Part of a small language model's weights.
Architecture: RMSNorm before each block, rotary positions, untied embeddings.
Training: a variant of Muon for these matrices, 87M tokens.
Each number is 200 + 30 x the weight over its row's rms, rounded and kept within 0 to 999. Layers, rows and columns count from 0. The size before them is the row's rms in percent of the matrix's.

# layer 8 MLP down, 64x256, rms 0.0912, rows 0-50, columns 192-255
101,202,144,243,203,193,215,178,173,252,230,171,234,170,163,257,197,237,152,241,181,147,176,210,221,159,232,165,234,206,220,210,184,194,187,174,258,257,209,183,204,235,187,199,206,216,217,207,174,217,230,213,230,183,228,196,257,254,233,244,189,201,198,250,195
097,178,174,232,135,143,202,181,202,179,228,187,237,214,197,200,174,199,186,189,212,184,161,189,121,243,201,208,241,206,189,200,242,255,267,200,158,211,180,204,228,194,160,152,194,209,202,195,208,212,151,229,207,214,198,206,244,205,232,183,170,228,207,208,162
098,189,177,165,183,191,192,200,157,182,212,209,221,224,165,173,127,228,190,233,187,165,177,157,219,183,210,180,222,180,195,199,176,222,214,213,201,241,228,216,201,185,236,201,255,213,193,174,207,187,181,234,187,182,176,240,262,197,179,208,244,196,231,154,198
105,227,169,201,225,210,220,146,154,205,212,207,215,214,163,203,173,197,248,222,132,203,169,178,239,233,167,220,139,205,149,217,181,200,145,182,190,255,207,165,211,186,226,192,193,144,205,197,220,222,170,196,203,198,223,168,186,202,210,170,202,186,143,203,135
094,197,226,234,136,237,249,227,209,217,235,186,192,194,236,216,217,190,217,190,160,260,216,210,112,270,196,165,176,223,209,173,234,201,203,227,221,213,161,234,239,215,179,208,238,231,209,197,241,192,200,208,219,173,209,211,214,225,205,195,199,211,238,217,167
102,268,204,204,235,235,180,229,167,138,192,143,196,208,204,199,183,213,205,233,150,157,165,187,192,191,192,206,204,213,166,176,177,205,148,175,212,233,226,199,237,168,193,145,167,166,228,163,206,186,222,218,173,201,181,197,281,223,236,159,192,193,203,172,218
093,176,242,183,149,204,235,225,194,124,184,199,173,214,187,228,177,235,222,236,202,142,167,180,202,174,142,250,209,213,220,203,180,179,225,244,208,188,205,179,235,207,222,164,215,221,201,231,247,186,201,194,165,171,157,181,198,183,203,202,168,159,222,208,209
108,247,149,281,203,238,178,211,160,214,143,192,195,139,191,205,207,191,216,224,153,187,216,166,179,228,175,160,179,192,187,245,232,172,229,184,204,253,203,237,192,151,219,208,209,203,243,134,192,187,202,260,161,232,165,169,185,210,193,227,166,229,189,220,176
095,213,183,175,170,232,134,154,172,187,210,266,180,241,199,217,216,203,225,197,156,260,139,202,184,157,214,169,165,211,186,199,202,220,168,152,181,182,230,200,191,203,203,278,185,238,212,187,202,173,180,190,174,208,242,173,245,315,214,220,217,146,208,228,224
092,179,187,163,185,216,177,239,183,208,201,199,241,183,166,211,231,199,196,172,214,187,180,170,241,190,230,186,180,193,168,140,178,236,217,182,186,171,171,207,226,204,138,227,144,170,149,223,207,202,179,244,212,181,193,148,198,155,210,210,256,116,187,195,179
096,218,199,212,176,157,155,163,180,184,222,225,223,241,195,247,173,217,192,177,149,222,191,193,175,215,227,182,170,186,161,116,194,145,202,207,229,195,208,206,191,219,148,211,189,149,203,231,177,175,187,187,206,238,218,127,202,138,210,198,259,170,226,251,183
095,146,209,165,180,168,238,230,186,231,184,242,230,206,191,181,235,191,198,206,222,219,173,169,219,173,210,229,222,133,151,207,236,242,181,196,162,217,194,198,144,230,215,143,168,173,171,197,186,228,198,245,208,199,210,201,175,150,207,153,193,179,183,212,167
105,243,118,168,222,200,229,182,222,190,173,217,162,191,183,216,236,188,215,282,222,151,141,233,239,216,250,182,240,224,166,214,179,185,234,196,168,199,206,193,183,187,226,206,221,233,162,212,205,250,206,194,226,169,213,201,223,200,231,208,225,226,164,191,222
098,197,201,259,191,215,217,206,232,209,219,164,196,218,191,223,207,247,165,236,207,187,215,175,247,191,197,215,212,152,188,192,204,133,165,201,163,141,236,201,175,213,232,204,176,242,189,237,210,192,179,217,201,151,205,236,201,237,216,220,146,132,178,198,184
095,186,201,196,188,223,175,203,239,184,183,199,184,246,231,241,152,209,169,238,186,223,225,176,251,169,172,222,207,235,210,173,236,229,216,164,216,211,163,171,222,180,189,163,160,190,186,191,168,214,231,152,195,197,202,233,190,198,208,228,206,198,193,256,179
105,216,196,207,201,190,159,207,244,181,211,178,186,169,217,185,251,222,167,208,221,160,214,201,223,163,170,236,131,169,232,162,193,197,214,165,223,142,186,179,172,217,216,208,179,193,218,204,217,194,247,246,269,165,195,198,226,222,212,176,202,201,210,159,197
107,230,218,243,204,190,180,210,196,229,237,200,181,206,232,291,226,230,183,217,187,149,187,157,158,173,216,232,206,228,159,259,155,234,214,219,218,215,148,180,214,173,236,225,214,213,215,186,179,216,201,199,181,199,239,226,208,158,275,167,207,217,185,161,198
098,184,241,244,211,142,275,188,224,185,261,185,175,208,208,213,213,197,220,191,190,163,217,242,229,234,226,210,192,213,224,172,179,210,133,207,168,226,225,231,141,199,177,184,207,211,165,195,217,140,154,207,232,196,222,165,164,178,214,176,208,238,217,189,147
110,218,220,237,221,183,188,260,119,228,201,163,242,182,249,231,222,201,246,244,147,185,196,191,236,190,149,163,202,140,217,191,239,118,193,128,184,233,187,230,215,262,232,225,232,204,225,195,158,189,190,205,213,198,173,196,192,221,187,201,191,180,219,189,210
088,185,208,158,183,238,217,189,229,245,227,165,283,185,139,217,221,188,202,236,199,144,230,176,226,208,219,214,243,217,141,205,205,178,229,254,190,169,212,209,157,208,175,263,137,163,186,212,164,242,250,204,157,219,176,168,152,226,138,237,255,164,204,149,218
098,230,171,173,142,210,245,257,236,219,210,161,134,184,146,181,209,176,166,196,204,220,196,174,213,172,154,190,174,174,228,158,185,219,212,185,219,180,199,172,216,178,254,234,174,166,257,180,209,231,195,209,248,237,184,227,266,215,199,250,207,189,213,217,214
108,227,213,238,216,150,240,203,205,220,220,155,185,230,270,173,203,157,167,243,256,189,196,188,166,158,221,214,176,219,160,198,192,215,171,215,206,206,191,207,144,194,184,241,186,152,173,198,261,219,188,214,184,135,163,199,217,171,135,198,191,191,221,247,218
099,168,217,175,204,207,181,220,171,203,198,186,220,192,220,168,196,202,222,266,123,210,210,225,189,245,195,202,162,246,191,120,232,193,185,226,219,207,253,157,179,254,227,191,231,192,164,261,207,219,175,203,244,189,194,212,165,179,195,191,169,209,180,136,230
097,194,163,154,197,154,153,220,212,237,226,208,187,185,244,222,261,254,127,207,226,176,194,107,218,172,208,235,213,184,184,262,237,203,203,160,215,202,246,231,198,208,163,200,233,176,169,206,226,168,201,216,192,199,220,219,173,179,180,157,187,152,190,219,166
094,195,256,167,259,120,221,227,253,220,170,196,210,269,236,189,247,196,193,179,167,221,223,194,230,224,204,193,219,183,205,249,183,191,236,202,193,213,180,145,144,204,187,138,175,249,144,162,141,186,228,166,227,158,197,205,238,220,201,170,176,189,179,226,182
095,160,172,208,165,238,188,223,138,190,215,220,193,227,203,186,254,188,240,225,234,217,181,132,239,253,168,201,153,212,237,198,171,193,222,184,153,243,150,216,212,201,191,167,178,225,186,246,188,197,217,202,224,228,256,193,216,201,223,196,186,272,151,153,186
093,217,233,195,156,196,230,172,261,229,210,182,147,192,200,161,205,205,231,219,180,198,191,245,207,201,148,177,213,266,190,203,113,204,224,208,189,236,208,178,162,215,233,176,203,132,192,172,202,206,198,235,178,147,182,125,172,160,218,166,188,178,225,263,225
103,225,203,195,204,240,228,171,143,217,182,218,209,201,227,191,220,171,147,208,168,203,203,179,233,212,194,111,172,198,242,243,166,166,215,212,172,187,210,208,227,170,187,243,216,184,176,200,228,174,188,231,140,145,146,207,194,224,216,212,174,175,163,183,185
099,181,218,224,226,239,190,216,236,127,233,161,202,170,113,207,142,220,196,207,228,251,219,176,184,209,222,256,211,135,185,160,205,285,203,234,191,190,146,203,236,189,199,216,199,206,180,238,169,203,201,212,207,190,216,208,243,246,204,197,223,249,147,191,207
099,180,153,209,152,180,201,157,151,169,193,200,197,196,200,217,191,190,165,190,211,157,178,214,247,136,156,204,162,201,219,231,220,233,213,211,170,216,188,185,225,188,197,165,199,231,176,179,172,236,169,150,223,216,167,211,193,194,204,214,258,186,161,215,204
097,207,152,213,186,217,191,179,187,199,205,191,225,203,231,181,201,199,208,145,242,203,216,243,178,183,207,169,122,214,230,228,117,208,211,193,184,236,187,232,214,255,174,194,186,190,197,230,177,220,161,168,183,164,188,194,171,227,167,227,244,241,159,239,219
102,169,212,199,190,216,189,231,203,238,199,184,176,185,250,179,214,176,189,196,202,183,194,206,211,225,239,196,205,177,170,228,194,294,156,203,155,235,261,234,229,201,150,221,240,225,201,259,220,156,164,240,201,137,225,229,210,174,220,232,202,142,215,178,217
105,247,134,276,200,267,185,238,189,235,166,208,219,184,117,192,170,240,182,178,190,175,192,201,183,199,192,225,200,198,172,193,210,216,212,197,211,188,203,182,211,186,159,220,227,188,192,192,131,141,196,180,164,216,139,207,155,197,216,187,180,215,161,178,188
100,222,169,156,203,193,221,188,268,216,195,197,172,187,196,213,155,175,213,209,196,178,197,155,224,203,183,207,215,188,180,159,173,139,213,178,191,188,261,213,206,190,198,217,213,220,189,180,164,235,222,165,166,210,202,175,195,177,183,171,169,180,183,204,156
115,171,182,247,197,175,261,189,229,224,182,251,189,231,197,258,196,261,160,220,203,214,231,199,208,187,256,166,156,191,175,194,220,179,249,145,204,243,258,222,190,234,230,172,178,154,170,257,162,243,196,196,181,217,228,177,161,174,215,210,228,191,162,202,201
101,187,187,278,258,186,143,149,192,230,206,187,201,178,219,222,201,185,262,201,158,200,224,201,202,255,157,204,186,185,246,175,184,205,221,188,233,174,216,227,201,177,191,179,221,162,180,177,211,212,236,209,226,193,205,171,181,218,233,212,167,206,228,176,193
104,211,244,182,217,195,234,203,165,129,188,117,216,187,182,215,149,192,181,237,197,196,279,210,166,185,251,150,212,186,198,218,168,249,189,176,174,198,168,148,237,179,213,221,191,184,274,263,161,150,182,220,172,209,246,269,223,209,200,185,224,234,257,198,205
108,163,201,236,197,169,196,200,218,239,172,181,218,211,274,211,161,207,201,210,174,166,247,222,167,226,212,171,147,198,210,249,277,155,200,165,152,226,147,192,252,192,193,222,153,185,194,197,158,215,216,229,262,247,207,214,158,205,200,175,207,201,174,241,236
102,176,217,223,217,250,200,228,193,211,248,217,217,203,196,216,242,232,179,169,219,189,142,160,231,251,217,215,192,208,206,145,148,215,185,193,202,145,212,289,289,209,213,257,157,212,223,204,195,176,212,176,192,239,183,253,215,186,199,223,212,198,224,164,142
098,229,237,225,161,169,187,234,173,244,184,202,195,204,220,187,208,222,210,199,248,237,205,158,147,258,170,219,177,227,174,218,240,223,227,180,188,228,163,219,225,177,194,199,243,233,216,176,209,212,188,192,185,201,198,176,169,223,233,173,220,239,212,174,238
086,174,242,155,194,154,214,217,220,215,206,225,230,193,160,202,153,228,198,256,166,185,243,185,195,156,204,193,162,181,209,193,219,179,217,196,140,204,235,222,187,201,206,163,189,214,182,219,216,192,227,262,166,209,199,183,235,204,234,213,185,181,166,194,158
087,182,233,183,224,159,191,249,199,178,182,243,189,216,236,243,224,191,186,210,139,188,214,182,221,207,186,229,235,178,248,180,217,195,196,216,205,250,172,245,218,206,169,207,164,187,179,224,113,194,223,170,169,195,257,206,165,161,216,211,204,190,165,238,123
097,175,160,187,197,177,230,223,180,160,241,200,156,177,161,161,188,186,171,214,219,250,196,232,161,216,191,177,213,189,174,164,150,209,219,216,166,238,221,184,204,230,189,189,208,179,223,240,192,258,186,175,167,184,140,189,195,201,167,250,219,183,190,184,215
108,209,159,266,167,151,219,164,258,218,215,170,211,218,246,142,233,187,165,221,198,162,195,246,156,153,180,200,240,191,198,194,212,247,174,249,199,213,231,170,241,264,245,162,227,187,195,170,190,142,186,204,216,182,148,190,209,236,163,204,200,156,173,225,153
104,166,246,228,158,211,220,212,187,171,187,215,227,182,198,206,191,192,203,247,150,198,275,182,176,191,202,193,204,195,188,188,226,204,160,212,154,209,222,195,201,179,160,168,252,179,168,238,243,236,173,254,168,192,225,197,217,140,222,243,192,149,189,213,210
092,205,183,201,181,202,216,177,209,196,206,179,210,232,189,170,226,182,245,180,107,219,166,168,223,214,232,174,180,179,181,163,166,203,213,151,167,167,230,181,227,173,181,240,183,188,175,226,111,196,203,172,171,210,211,195,210,208,235,248,165,234,177,179,149
122,189,170,276,133,224,204,177,199,188,228,148,201,155,155,183,219,192,190,232,184,200,232,167,167,183,198,158,187,195,226,191,232,217,212,220,206,230,267,154,191,182,185,171,242,224,214,217,211,187,226,223,227,180,193,220,160,195,223,187,239,165,220,181,244
098,213,216,188,245,193,221,177,230,213,252,280,188,157,166,176,170,181,200,192,219,198,158,215,193,203,187,164,175,232,208,187,153,224,228,223,232,235,146,204,198,121,173,165,235,159,220,224,194,176,177,175,233,188,175,233,209,172,128,133,151,233,194,224,213
091,197,183,191,192,216,218,191,209,258,209,218,167,199,196,195,243,202,165,172,198,230,162,168,151,208,181,212,187,155,237,195,152,205,242,221,159,196,181,236,221,224,192,151,250,142,176,233,230,237,191,167,173,186,150,203,167,228,193,166,172,183,201,235,213
097,221,221,214,216,266,214,235,181,178,220,229,200,242,218,178,205,244,163,144,217,211,211,187,207,207,158,159,241,214,207,185,132,121,187,155,236,196,207,137,194,178,175,173,163,171,245,248,227,200,223,174,184,209,146,222,169,216,185,160,197,189,189,160,203
098,168,200,189,160,211,188,232,209,151,219,192,243,170,218,206,244,208,193,229,193,220,216,148,210,198,175,188,260,262,169,168,197,239,178,191,196,177,247,186,162,190,204,156,226,148,202,181,211,182,189,215,153,180,155,200,187,237,183,156,170,143,218,237,201